Each number is 128 + 24 x the weight over its row's rms, rounded and kept within 0 to 255. Layers, rows and columns count from 0. The size above them is the row's rms in percent of the matrix's.

# layer 6 MLP up, 640x160, rms 0.0938, rows 535-556, columns 0-159
size [ 89 101  98 105 104 106  91  98 102 110 104 105 111  93  99  98 100 103  92 109  98  97]
[[152  92 155 142 158 144  98 123 141 127 129 136 103 112 154 153 158 127 112  88 136 116 153  87 145 151 145 121 110 166 161 126 109 150  84 150 135 115 130 108 137 121  92 133 134 163 176 160 160 129 124 143 118 146 106 134 103 150 147 142 103 124 103 136 110 124  65 143  99 174 117 130 154 123 111 117 153 117 128 114 140  87 121 122 151 129 114 134 138 111 140 102 131 111 156 112 120 158 115 139 117 150 155  96 117 137 137 130 100 116 135 113 128 130 150 149 154 119  98 124  92 131 208 105 113 160 125 127 145 137  97 157 129 144 157 113  83 149 106 160 104 115 135 115 141 154  22 141 135 167 156 124 133 119  98 111  75 113 145 100]
 [176 106 152 130 123 130 139 134 144 117 138 131 105  87 172 149 112 198 134 111 104 103 151 111 142 148 110 110 100 135 116 126 118 124  96 118 105 105 113 138  97 109 156 135 127 124 110 168 136 121 156 147  81 104 165 150 100 127 110 123 103 108 133 122 101 143 130 111 178 149  92 149 141 135 131  99 115 177 126 130 131 118 142  92 126 100 117 128 146 139  61 143 111  77 108 152  83 129 113 114 137  86  83 174 126 135 109 131 143 144 143 156 125 114  91 100 136 144 128 178 156 107 134 143 149  80 132 124 176 150  76 152 130 115  90 107 122 145 135 103 133 109 127 118 103 101 143 138 110 133 137 158 134 105  77 153 125 158 136 153]
 [166  99 125 113 136 121 159 133 138 108 159 129 138  73 149 156 121  99 121 178 150 120 125 134 126 137 129  92 195 140 117 103 143 141 128 127 102 144 119 169 100 124 100 137 126 111 110 133 118 102 116 114 124 104 128 117 103 125 166 117 113 157 119 120 181 131 180 107 108 104 123 105 192 148  87 142 133 111 122 154 139 149 111 100 168 159 136 143 138  75 141 150 143 133 158 132 116 134 133 114 120 128  69 138 123  92 138 107 117 135 133 153  90 146 105 161 101  60 120 108 168 119 112 145  69 109 123 109 103 124  87 163 107  90 141 142 145 141 138 123 150 144 168 142 162 152 109 106 116 142 125  98 142 100 125 149 149 116 142 122]
 [148 170 138 117 174 109 165 127 120 114 154 128 128 112 141 142 100 124 117 145 113 110 145 146 101 127 100 111 158 158 164 125 114 111 122 128 128 124 134  81 139  90 113 126  93 174 146 121 138 169 165 116 101  91 105  86 145 109 110 146  99 150  88 164 154 174 110  86 126 101 108 171 131 123 108 114  99 122 112 123 127 122 111 129 100 109 141 103 100 155  93 117 100 116 187 118 161  73 196 144 156 125 134 148 140 123 138 167  90 159  87 128 168 130 133 100 141 100 121 124 162 115 124 150 150 135 182 156 127 112 180 120 147 131 139 126  98 131 125 109 100 120 120 146 135 148 125 119 157 149 152  98 120 140 147 122 125 150 146 134]
 [187  77 128 153 123 116 141  79 146 110 172 160 105 131  86 163 113 106 158 163 142 159 127 147 119 123 111 129 149 132 138 152 149 127 145  99 107 130 109 127 120 160 116 105 114 101 138  98 118  97 147 145  94 108 105  78 126 125 164 125 123  88  96 122 161 142 137 125 127 149 132 160 120 131 102 189 149  95 117 101 135 137 143 140 152 133  77 151 165 100 147 144 135  99  95 117 132 106 133 148 152 122  73 125  93 110 167 128 143 114 126 100  89 129 142 149  95 133 103  99 126 131 167 133 133 105 122 122 111 119 122 150  70 134 112 107 157 109 107 104 153 109 152  88 128 164 120 105 181 124 166 122 113 100 143 131 159 133 125 142]
 [112 101 128 132  82  87 155 113 148 156 145 138 119 118 147  98 106 138  92 149 167 126  89 157 140 119 132 144  91 147  77 120 165 150 109  84 114 166 115 110 138 130 136 134 127 132 108 115 136 100 144 164  97 115 127  87 131 122 129 111 133 142 164 130 131 173 166 103 131  99 112 133 125  83 138 147 136 129 137  94 144  87  95 149 145 158 106  97 130 106 114 114 166 102 161 151 127 137 155 115 120 138 133 118  95 118 130 139 131 109 122 167 129 130 152 136 122 152 107 140  75 150  70 127 162 122  89 130 172 155 131 144 113 125 191 156 128 136 133  95 124 194 141 111 131 157 137 112 154  96 115 159 137 122  75 116 142 114 165 122]
 [127 159 110 139  93 107 102 153 115 158 134 138 111 102 151 118 127 151 157 119 130 152 141 101  89 139 182 105 126  92 141 109 133 105 146 115 156 154 174 129 157 138 100 130  97 135 151 134 197  83 139 179 141 126 137  90 139 160 104 105 141 128 163 120 114 105 137 121  99 148 110 105  96 131 115 123 147 137 179 106 131 106 127 127 148 163 153  93 148 152 145 120 116 119 114 133 124 150 192 110 114 153 108 136 106 143 139  73 130 112 167 112 119 141 133 143 178 169 127 169 145 111 138  79 125 112 111 146 119 119 141 159 138 101 140 166  99 152 130 103 158 114 100 116 113 118 145  77 121  98 129 129 148 122  84 145  88 122 142 119]
 [170  90 131 124 115 156 151 159 162 141  91 121 124 129 178 131 157 131  94 118 116 115 129 104 149 127 160  99 173 128 127 136 133 137 148  93 129 107 110 148  96 142 118 117 151 102 106 163  98 131 125 113 129 101 146 102 147 124 118 112 131 140 122 144 145 107 119 138 130 143 119 127 164 105 122 171 158 121  93 188 120  98  96 122 101  91  97 129 102 136 148 119 119  96 130 147 126 110 159  81 155  98 136 119 142  60 123 145 120 154 139 136  66 163 153 114  46 132 165 142 117 119 174  88 154 149 147 176 136 150 116 161 129 109 119 137 137 125 116  87 122 138 117 139 119 146 155 103 112 148 159 129 155 126 109 154 109 108 126 108]
 [107 153 134 120  95 132 144 148  91 139 135 134 143 132 137 147 188 126 116 142 127 102 141 135 120 127 143 139 126 129  94 167 127 114 128 183 171 145  81 143 127 149  94 119 140 171 122  83 124 105 121 134 154 124 131  76 151 122 114 108 140 153 116 165  93 108 127 129 113 115 117 125 134 134 167 151  91 111 120 122 120  83 138 157 104 125 129 145 114 182 157 155 110 104 170 136 119  81 133 106 134 126 134 143  97 127 136 116 116 124 143 128 111 105 125  99 129  87 132  70 110 142 131 126 140 132 143 109 192 109 178 120 178  85 145 149 121 137 141  99  96  87  88 115 182 112 138 130 116 167 101 123  94 170 147 131 121 106 140 106]
 [158 163 141 120 120 152 147 140 139  98 124 145 129 114 129 148 129 103 101 112 117 116 121  82 121 128 120 144 113 142 122 121 119  88 138  92 127 108 105 154 134  93 116 165 193 178  93  85 128 153 180 154 146 104 106 121 122 120  97  83 117 136 175 143  87 115 143 132 141 111 125 114 150 119 118  84 100 102 148 118 168 143 135 136 120 159  94 165 194  94 113 117 147 154 145 155 122 116 151 133 149 140 123 117 154 151 131 139 136 152 109 134 122 126 135 139 154  91 110  80 142 132 155 134 173 122 112 133 133 174 167 104 101  89  92 156 140 149 159  91 132  85 124  89 110 117 132 135 150  96 132 109 150 130 102 152 130 112 168 127]
 [119  86 166 147 123 159 152 130 148  83 159  98 107 133 153 155 140 109 133 112 102 201 125  78 148 111 110 161 111 172 127 154 112 118  94 120 117 115 170 119 142 102 133  88 131 121 112 145 112 142 128 145 157 136  97 117 127 138 132  89 117 164 120 144 109 163 139  79 143 125  83 147 132  98 143 109 177 106 133 126 136 140 168 124 145 137 131 107 146 150 141 167  96 157 122 118 173 137 156 153 146  99 126  93 142  97 148 121 127 120 151 131 151 129 130 127 126 166  92 134 132  96 136 107  89 132 128 110 126 156  88 144 131 115 164 115 140 125  98 123 118 135 124  85 103 119 154 173  63 108 178 123 137 126 117 137 121 141  85 131]
 [174 131 148 116 115 101 123 121 130 138 152 114 127 125 132 153 131 122 119 117 115 195 123 109 159  77 118 129 135 145 134 119  98 113 125 126 123 167 152 120  69 128  94 148  65 132 145 101 181 146 133 119 114 123  80 125 151 161 131 140 149 115 117 118 132 169 117  97 110 141  94 127 130 123 138 148 149 127 152 171 143 114 158  91 143 146 128 150 146 113  89 174  99 145 108 111 101 149 114 160 101 145 111 131 163 136 148 175 127 137 147 142 132 110 118  69  84 164 119 125 118 118 147 127 131 116 134 115 113 189  98 148 125 108 125  70  95 146 141  99  88 153 112 146 151 113 144 127 137 124 146  91 123 172 131 151 123  79 136 119]
 [111 123 158 114 127 123 106 142 120 150  86 119 145 108 128 139 115 125 125 131 165 136 148 136 166 105  81 124 178 119 120 141 159 115 116 111  99 138 134 121 163 113 158 177 171 188  82 135  81 112 155 112 112 112 117 158 125 142 183 133 149 127 103 103 126 151 157 149 146 115 106 111 111 149 123 162 132 122 114 102 141 114 106  81 113 137 137 122 162  91  68 135 172 116 144 130 104 126 117  78 100 120 125 131 154 121 109 142 113 136 168 149 127 130 142 150 140 151 106 112 137 147 157 155 167 118 165 112  74 114 135 164 113 138 118  68 124 106 125 145 130 150 144 124 156 131 101 120  64 133 142 126 113 136 124 106 143  84 158 128]
 [ 99 127  55 144 145 139 110  77 115 147 132 155 106 129 105 159 110 111 110 125 122 148 107 126 123 134 140 145 115 132 138 174 104 102 130 146 107 146  84 119  93 149 135 189 128 113 182 112 141 124  76 132 129 138  77  99 142 145 142 123 127 153 134 126 125 127 120  89 157 141 121 128 132 155  93 168  99 103 119  99 125 107 141 132 132 157  95 140 148 118 124 142  83  96 146 135 155  90 105 172 157 111 111 106 135 150  92 131 133 116 101 120 148 139 112 144 139 109 163 150  99 162 147 152 125  94 154 121 116 126 183 121 168 111 144 122 107 135  65 119 139 162 124 140 101 148 135 113 166 145 140 141 168  83 103 157 115 114 137 139]
 [118 116  82 129 135  92 104 122 127 166 148 136 114 166 123  90 125 141 110 136 132 129 144 170 126 114 117 121 127 164  72 149 135 136 109 128 119 157 157 153 145 123 136 163 141 107 112 132 138 178 129 150 117 137  84 154 153 134  76 135  89 142 125  80 117  98 128 117 157 135 115 164  88 140 127 115  81 141  65 116 149 111 125 125 128 135  91 137 154 133 103 157 155 161 114 136 113 138 118 117 113 117 127 122 110  92 142 113 132 133  77 135 144 117 133 139  94  76 136 130 105 139 113  81 142 124 138 137 165 138 143 104 124  93 140 160 103 140 165 123 112 105 166  85 152 120  76 140 153  77 140 165 162 159 109  91 126 147 149 148]
 [148  84 122 103 122 116 119 105 134 161 132 174 118 135 116 140 110 132 150 142 165 102 124 146 186 164 134 111  81 131  95 113 146 126 131 185 113 136 111 136 103 110 144 147 127 140 134 124 139 181 148 109  90 155 145 121  91 125 121 148 106  99  96 150 171 153 109 121 162  73 121  80  84 150 134 141 136 148 124 162 136 161  92 120 126 157 129 120 134  95 111 130 164 145 113 147 111 122 138 147 142 144  79  99 135 178 173 148 132 100 137 140 102 102 153 122  83 172 107 102 146 137 123 144 144 100 126 174 118 156 121 141 126 130 134 117 130 115 145 104 148 177 139 139  84 116 160 124 113 131 136 140 139 101  95 155 175 124 120 131]
 [116 113  88 116 123 104 136 138 139 186 132 124 102 101  96 122 134 152 152 131 129 132 129 103 135 165 130 109  88 112 115  85 116 141 124 162 153 108 143 132 171 107 137 175 111 149 143 111 153 147 113 110 150 145 121 132 148 129 135 114 160  86 131 113 123  61 105 149 151 136 136 110 149 125 139  96 116 129 158 140 113 137 129 166 150 141 129 134 134 114 139 148 126  57 155 130 147  95 155  86 106 118 119 101 157 127 115  58 135  96 134 158 173 148  89 103 105 116 136 139 132 136 155 142  89 145 107 144 133 141 150  72 123 148 123 100 127  99 141 138  87 117  80 149 122 116 120 146 119 124 105 137 106  98 171 119 111 130 184  82]
 [ 89 101 124 111  89 137  99 120  89  98  93  99 118 121 159 114 128 120  70 159  80 137 129 160 107 135 126 120 141 137  71 109 130 160 145 123 109  98 134 134 161 150 105 134 145 123 127 166 110 140 116 152 144 150 141 130 103 167 161 146 125 104 124 168 119 167 179 124 182 178 115  99 128 121 147 138 139 111 105 131 125 106 138 135 125 157 104 109 148 147 184 153 121 131 100 136 129 112 148 108 133 159 135 102 160 118 119 111 160 110  77 120 151 109 154 132 117 169 137 142 135 146 135 114 112 106  79 113 123 135 140 117 132 154 149 107  81 154  90 116  93  83 137 169 149 141 142 125 115 152 112 146 116 145 162  86 164 138 140 140]
 [ 72 137 156 136 140 127 136 109 175 112 118 104 170 149 113 153 128 123 110 133 119 105 120 130 114  72 155  90 117 102 114 135 178 124  96 144 120 134 117 175 140  94 144 119 105 130  92 138 126 175 129 100 178 114 133 110 143 149 109  85 144  71 156 133 165 116 134 141 153 118 144  91  96 155 124 145 126 152 136 123 119 122 134 141  91 132 122 156  88 139 110 125  86 129 133 115 105 138 120 157 114 105 151 111  95 167 108 133 110 121 120 158 147 137 182 135 122 105 136 145 159 124 155 140 125 116 157 148 111 162 153  86 104 149 194 149 125 166 132 136 159 119 110 104 139 158 118 102  96 117  81 104 146 139 123 116 106 120 127  80]
 [100 165 133 118 147 123 121 119 179 147 107 134 124 111 132 129 172  87 171 108 170 104  90 105 115 113 152 151 146 151 127 132 158 157 147 110 134 113 144 154 125 141 142  87 116 112 109 161 139  84 120 153  96  95  96  96 114 130 129 124 153 135 140 118 141 145  68 120 108 171 130 120 139 122 151 127 148 156 101 127 158 126 140 170 135 120  61 135 163 106 146 121 102 177 102 162 145  91 160 128 130 137 157 125  72 100 134 131 119 139 109 143 117 115 145 177 172 152  85 106  89 147 122 133 145  97 101 147 150 155 140 129 123  96 105 115 156  96 132 113 142 100 125 108 141 143 163 123 128 125 125 147 181 132 154 139 157 117 138 139]
 [129  75 135 110 138 152 151 133 135 136 121 128 156 138 118 154 139 115 140 107 129  99 118 114  74 153 123 152 133  74 139 131 139 121 132  84 129 158 133  85 110 163 132 166 139 178 154 139 131 196 133 171 171 106 146  96 139 112  93 108 122 120 153  78 119 142 149 116 115 118 127 112 128 113  90 142 132  92 121 110 152 149 125 115 113 154 125 120  80 141 122 129 101  87 139  92 137 146 133 128 133 154 122 166 145 124 134 129 140 138 153 147 156 135 123 126 134  90 135 104 156 113  75 146 152 160 120  91 145 132 163 152 140 123 119 109 130 104 109 120 142 133 117 145 132 185 107 162 162  91 123 141 159 216 128 159 127 120 146 108]
 [147 151 182 129 146  81 112 133  93  94  81 122 161 127 133 109 162 107 130 119 125 110 148 127 170 116 139 117 119 118 141 120 141 156 120 121 137 143 159 145 144 116 131 110 134 164 143 105 120 125  90 117 117 135 139 165 149 137 144 158 110 121 144  78 146 140 111 122 118 131 118 115  73 144 112 171 150 131 120 163 142  78 123 108 116 127  82 131 105 107 139 100 152 102 130 115 151  80 104 109 115 107  92 126 138 108 116 136 108 182  77 159 124 104 145 153 119 155  97 146 152 122 139 112 163  85 127 116 169 103 150 130 145 118 133 132 138 152 140 136  96 140 173 109  91 177 141 119 149 193 135 132 159 116 138 110  73 112 149 162]]
# layer 6 MLP down (transposed), 640x160, rms 0.0884, rows 535-555, columns 0-159
size [ 89 105 118 101 101 115  88  96 109 107  97  97 115  91  99 104  94  98  93 115 108]
[[161 158 136 130 144 107 118 135 143 137  92 102 120 149 133 145  88 103 106 118 117 107  80 145 141 105 136 109 153 125 154 120 118 155 127 146 118 138  82 143  89 105  96 125 129  87 117  87  92 150 136 145 117  88 156 173 141 142 118 138 118 134 112 108 129 143 150 128 117 104 102 125 179  98 205 129 120  90 121 120 155 135 172 103  98 141 131  98 122 107 136  70  92 123 116 114 133 128 124  99 164 108 117 141 143 113 123 138 138 108 154 116 183 141 121 125 124 116  81 128 126 111 120 110 121 163 161 112  94 104 121 149 123 123 133 115 161  81 152 118 108 125  85  80 153 163 125  92 123 116  91 126 101 184 115 157 160 131 112 127]
 [109 131 106 157 100 152  95 157 105 105  99 129 188 125 115 132 108 115 101  94 129 106 129 111 150 159 130 124 139 179  94 119 152  88 101 136 119 121 115 126 160 101 122 147 131  80  98 115 146 126 151 119 133  83 107 136 136 114 133 123 108 149 102 138 157 129 116  82 128 151 135 123 123 108 142 138 162 137 115 135 110 130  87 121 153 106 126 168 107 113 139 136 164 186  83  93 124 122 112 138 137 136 144 179 166  97 165 171 108 114 173 151 124 156 110 127 157  71 127 146 124 159  86 116 130 131 104 130 141 153 141 123  82 168 154 156 118  97 137 167 164 126 136 128 131 133 153 111 183 118 102  90 117 120 108 115 128  98 125 137]
 [203 161 179 140 152 114 143 122 162 114 148 147 100 133 186 149 141 122 134 174 130 121 132 169 100 117 137 113 136 139 172 102 123  89 162 114 139 132 106 101 137 126 135 146 170 119 131 115 111 171 147 101 101 174 110 131 132  99 154  94  88 105 105 109 135 126 120 134 125 120  84 135 106 135 109 153 177 152  91 169  92 109 138 146 104 136 119 111 128  99 127  81  93 105 139 171 125 143 140 141 137 165 123 120 119  90 125 155 125 122 128 101 140 149 165  95 153 103 125 164 127  88 112  95 146 143 126 145 129 119 126 114 169 116 119 117 107 102 119 102 115 127 130 106  98 130 146 112 120 101 166 109 122  96  94 168 130  96 135 126]
 [122  94 139 120  93 110 114 157 128 127 106 136 136 162 134 109 138 174 154 142 190 176  90  97 124 152 129 125 106 152  79 145 124 149 120 179 139  96 133 119 128 147 169 112 102 129 120  85 133 128 176 119  99 102 148 151  92 112 140 119 104 128 118 121 124 135 172 108 140 167 135 114 119 123 117 117 124 148 116 111 133 131  97 104 132 122  93 135 129 102 168 148 174 107 155 122 117 177 141 120 105 116 148 155 118 160 139 112  83 142 116 113 101 148 117 106 157 156 114 126  86 154 122 103 128 183 122 142 142 187 112 155  87 135 132 104 155  73 133  95 125 114 164 150 105 142 113  98  98 130 137 152 118 139 115 101 151 128 165 146]
 [ 87  98 148 111 138 104 182 117 147 160 125 105 110 130 137  97 125 111 115 146 115 142 149 163 121 148 129 140  76 134 134 128 130 147 192 142 107 125  91 164 158 138 172 122 132  99  77 115 129 138 112 147  94 122 113 105 130 122 125 138 135 102 121 150 156 153 130 108 112 145 141 107 125 109 145 166 148 144 133 143 151 160 132 145  88  99 119 134 153  80 113 109 139 127 104 143 108 102 141 149  80 151 153  99 160  90 128 133 144 127 135 117 136  80 145 132 139 158  87 162 147 159 149  85 164 150 146 140 122 165 145  78 121 145 119 113 153 143 131 158 121  68 118 109 115 143 112 133  90 145  69 118 135 105 120 188 113 125 118 124]
 [100 172 120 147 128 113 123 148 156 121 101 142 160 102 113 125 130 136 115 134 113 140 117 165 158 129 115 165  76 144 124 135 101  96 129 137 155 105 110  94 181 163 130 131 140 127 109 149  93 127 160 151 110  85 134 126 153 189 136 160 150 126 107 105 147 173 160 108 150 181 174 130 132  93 166 133 126 164 111 110  99 120 146 131 111 113 115 128 132 155 112 138 118  74 107  81  91 184 176 145 158 131 104 130  81 116 115 142 128 163 117 135 105 128 100 115  92 105 120 119 142 125 133  96 111 115 134 149 116 127 146 127  84 135 117 116 107 137 121  97 112 131 137  92 139 147 104  86 118 145 114 165 150 129 101 130 134 130  83  99]
 [105 163 177 124 133 113 135 126 134 128 104  95 146 154 132 171 120  78 148  56 128 124 128 132 132 111  96  80 155 174 126 120 103 107 164 143  97 155 138 152 109 107 159 113 147 142 106 139 113 129 119 103 143 109 127  82 128  97 113 126  98 160 106 123 109 145  99 133 138 122 125 152 126 146 132 131 114 145 161  89 127 118 148  98 101 128 128 102  95  95 116 117  99 154 158 176 120  75 137 131 140 134  81 125 136 119 154 124 163  77 116 143 132 146 134 134  93  99 127 133 127  67 134 130 128 131 128 151  83 118  94 115  97 155 179 124 133 154 120 154 135 114 159 116 147 108 123 109  80 143 111 122 135 103 155 140 145  90 175 136]
 [ 83 184 143 100 155 142 107 121  68 128  98 149 130 180  95 164 157 136 118 132 125 142  98 161 155  96 131 102  92 166 111 111 120 141 114 126 136 115 141 190 106 156 118 102 122 165 161 137 132 100 144 169  97 154 143 132 107 130 113  99 122 122 132 140  84 125 169 118 151 110 137  98 108 135 137 105 113 119 106  93 139 122 161 105 116 167 137 166 111 123  97 147 124 152 131 100 145 113  88 132 138 143 134 152 189 154 124 128 118  99 122 139 147 149 148 150 159 126 147 163 172 115 136 146 117 118 130 108 149  94 160 117 159 152 138 155 168 132 154 156 112  82 116 118 132 112 108 160 126 134 101 162 115 131 118 105 156 132 136 165]
 [173 102 111 157 126 114 142 159 126 115 130 143 181 143 125 105 112 142 140 134 162 117 128  99 119 134 103 128 111 140 126 144 128 164 153 140 116 132 145 181 139 138 104 117 104 119  72 135 147 139 118 138 147 137  98 126  96 172 109 132 172 145 133 143 131 139 148 133 119 171  74 134 123 111 142 136 105 117 125 152 100 121 125 129  36  93  92 127 105 147 136 102 123 102 146 115 133 146  76 144 145 162 109 117 153  73  79 118 116 120  96 153 132 128 147  91 136 105 123  76 143 131  80 127 154 122 137 112 135 130 134 134 203 115 147 142 130 126 140 113 114  76 132 142 122 140 163 118 143 114  93 128 128 116 149 126 145 106 117  80]
 [140 159 175 113 107 129 120 130 141 165  85 150 155 132 105 144  92 106 139 105 110 132 130 129 118 164 143  97 151 162  97  86  95 100 101 104 123 112 125 118 125 115 157 134 110 151 118 123 124 117  87 142 134 138 115 139 124 140  87 129 124 116 169  96 139  95 142 133 134 114 193 103 103 162 117 145 111 139 134 125 137 135 166 150 161 187 116 109  83 168 112 111 118 142 121 153 153 166 130 104 108 124 174 109 144 124 120  86 147 119 140  92 134 123 160 114 102 117  81  90 136  96 167 127 100 143 148 123 144 145 117 131  95  88 145 168  99 160 139  97 157  84 124 143 123  93 113 130 115 152 133 135 150 144  74 142 104 115 127  90]
 [157 120 145 143 136 169 143 124 107 128 130 181 145 127 145 118 107  84 120 135 126 132 129 140  94 167 120 162  93 195 117 120 123 123 126 176 137 129 148 161 139 112 167 152 146 115  90 116 135  99 143 140  74 129 161 149 126 118 134 178 125  82  94 119 113 155 163 128 167  89 137 141 123 118  79 163 147 126 122 116  91 129 142 126 137 140 127 150 155 147 129 146 118 118 123 165 152 150 117 113 178 142 115 138 105 120 172 115 109 124 130 157 162  83 123 130  92 134  89 150 134 127 156 122 157 109 105 112 124 197 150 152 130 151 125 103 124 112  84 156 103 121 110 139 122 175 117 154 140 104 152 132 135 138 150 139  85 153 103 111]
 [ 97 109 108  95  97 134 142 150 158 129 131 111  70 125 131 128 143 134 131 171 144 139 179 163 159 149 159 126 132 114 148 142 142 142 105 124  80 123 149 118 156 117 141 108 121 148 149  98 122 155 127 100 149 149 138 157 161 125 171 147 115  99 157 119 113 132 184 159 128  90 115 150 126 146 102 118 101 119  61 113 124 107 161 152  94 145  89 165 154 141 134 109 111 132 116 141 152  95 159  89 128  91 124  70 150 166 120 111 111 105 142 131 101 165 158 151 132 141 120  76 145 122 141 122 157 142  79 118 147 119 139 124 112 143 139 137 126 110 159 138 126 142 112 122  89 138 125 113 166 124 134 173 101 182 143 129 159 112 133 119]
 [119 119 112 118 125  91 157 139 148  74 136 105 107  90  86 146 110 128 164 120 105 134 114 138 103 135 124 114 117 140  99  79 121 117 151 108 104 140  96  83 146 177 122 104 130 134 147 117 117 159  98 136 155  81  98 189 103 111 176 126  82 117  99 109 176 146 111 124 150 117 101 132 104 123  93  98 160 133 109 117 110 165 123 111  79  99 144 120 128 140 138 118 148 152 175 121 140  97 140 101 147 101 162 164 194 133 170 154 134 150 158 104  93 105 129 138 127 163 136 151 124 110  99 142 119 118 126 129 164 141  93  76 125 152 111 116 124 134 119 147 153 150 133 130 124 129 145 147 114 109 126 148 110 123 110 144 148 123 112  97]
 [ 95 121 142 168 147 156  85 109 148  91 134 186 167 142 145 133 117 126 179 140 133 163 142 146 148 104 132 100 123 139 124 126 111 110 105 172 101 111 159 122 154 132 126 132 153 121 128 166 118 105 137 132 119 129 126 146 125 132 135 118  79 150 154 121  75 157 122 178 133 163 128 109 124 113 123 159 138 130 125 140 121 141  88 120 125 110 150 119 115  91 121 134 133 161  98 109 152  85 104 136 137 157 114 147  98 133 140 128 130 127 168 158 106 106 121 100 105  93 132 122 149  61 113  90 121 128 104 112 117 138 135 148 112 121 110 108 139 131 190  96 131 123 156  78 135 100 137  97 113 159  83 126 140 158  70  76 152 124 145 157]
 [154 152 137 127 121 147 168 113 148 105 140 156 138 109 128 127 128 126 136 107 128 144 124 108 127 132 175 165 164 121 135 143 156 184 133 132 120 129 164 147 112 113 125  93 130 103 138 118 113 153  93 142 116 121 117 156 126 146 124 136 134 147  87 193 143 172  94 118 173 147 114  79 186 130 129 179 148 127 116 120 124 122 142 140 123 140 112 114  96 137 135 108 116 144 100  98 110 163 115 140 158 159 141 158 108 104 143 166 122 125 175 102 104 100  88 128  91 113 143 112 142 122 142 108 123 113 151 135 200 142 111  97  96 114 105 143 128 149 100 117  91 180 108 152  99 123 104 135 116 165 138 134 116  85 133 143 174  89 103 145]
 [145 131 144 107 119 121 116 132 140 170 176 124 140 108 152 101 161  92 109 148 160 123 143 143 147 112 113 139 120  98 143 130 104 186 164  96 105 126 124  99 177 125 149 141 136 139 142 135  99 131 104 117 138 113 143 158  89 105 160  99 121 143 151 129 144 120  97 151  58 156 132 114 125 147 149 169 104  98 107 125  70  85  96 126 130 136 101 122 178 157 119 108 123 144 104 155 165 115 133  91 123  93 159 156 101 116 143 110 154 122 150 139 146 138  94 144 145 121 110 125 105 173 104 127 152  86 135 158 121 183 144 141 150 124 125 155 138 114 140  89 126 158 139 101 157 121 106 154 126 170 120 157 119 143  92 155 101 115 149 116]
 [144 150 122  99 138 136 166 148 113 130 160 142 127 136  87 131 134  86  91 168 130 117 124 139 105  90 128 119 179 120 121 159 136 111 123  40 148 119 102 111  86 116  76 160 154 163 138 127 128 118 164  97 130 124 118 134 133 105 102 146 110 155 100 129 127 120 169  75 132 152 104 136 112 109 180 166 124 114 151 140 172 143 144  97 105 120 131 134 113 102 101 155 132 159 135 143 115 120 131 138 142 130 159 162 114 101 124 140 121 139 147 147 131 137 113 138 147 128 100 163 188  74 157 115 167 114 119 108 122 108 124 140 135  89 137 140 150 110 122 137 161 133 129 125 116 186 119  79 118 149 126 153 100 140  84 126 140 108 118 145]
 [197  91 156 141 115 125  96 170 124 119 158 122 113 141  90 126 160 152 118 128  99 125 132 117 149 145  95 109 145 105 118 139 118 160 165 141 150  79 137 105 138 113 181 141 141 165  76 131 114 126 145 146 133 143 126 163 145 118 145 103 136 153 128 102 136  97 134 100 170 116 143 107 147 125 136 119 110 116 149 142 135 127 158 152 136 131 136 179 147 154 146 110 148  97 149 161 127  99 116 109 105 133 117 143 119 114 148 118 116 100 144 155 166  95 139 112 113 147 111 100 125 121 109 108 164 171 127 175 127 134  83 133 111 131 144 151 150 102 135 114 120  63 156 135  99 119 146  86 112 140  77 153  80 118 106 180 140 142 171 113]
 [168 108 102 141 120 118  93 156 135 140 139 175 140 131 147 146 138  90 107 102 150 194 118 133 115 152 133 150 152 152 150 117 165 104 145 108 161 129 142 131 139 156  86 133 161 162  70 153 141 136  96 147 115 100 160 147 127 144 168 121  98 125 112 174 148 144 137 111 130 130 148 110 134 148 139 169 128 131 120 149 141 121 146  90 130 110 164 159 101 140 131 109 144 116 122 135 131  95 167 110 109 133 128 126 152 115 172 172 152 138 146 108  92 101 140 155 156 105 131 120 107 171 128 146  83 139 155 155 142 120 105 116 139 161 114 137 133 149 109 107 156 133 165 126  52 157 154 132 101  92 164 138 103 126 143 143 100 104 156 150]
 [102 145 141  81 183 110 117 122 111  96 155 147 130 122 153 102 146 125 125 146 130 116 135 142 138 121 152 130  92 117  78  93 157 113 140 104 144 106 133  94 160 155 138  87 106  99 108 124 149 121 178 169 162 110 132 123 183  92 178 124 130  89 112 119 121 150 105 126 115 132 111 137 135 118 120 118 145 150 135 132 112 110  87 114 151 119 177 122 157 137 147 146 157  86 123 168 163 135 105 114 157 110 132 119 126 112 154 128 127 163 146 149 128  83 126 113 176 130 118 161 148 184 149 135 137  93 130 102 106 144 166 169 107 147 153 108 129 108 112  83 118 114 175 141 116 119  77  97 121 149  94 147 129 139 114 142 113 157 143 136]
 [101 125 117 108  89 112 134  86  92 101 141 108 116 113 142 133 133 157 125  85  90 170 103 131 179 155 141 135 112 177 138 138 160 119 136 100 130 131 111 121 124 142 128 121 137 146 122 147 181 138 137  65 130 144 114  87 154  88 133 134 162 135 165 133 157 145 100 102 108 170  97 123 118 162 149 115 129 129 125 113 123 150 163 141  91 159 106 130 140 116 133 107 137 127 168 124  99 152  96  85 115 122  98 142  96 113 148 145 105 153 108 121 153 107 123 107 121 137 135 135 138 196 120 138 150 124 191 101 137 131 147 134 126 155 101 150 134 118 132 140 151 174 130  82 126 141 129 146 139 162 152 188 122 141 127 155 184 142 137 132]]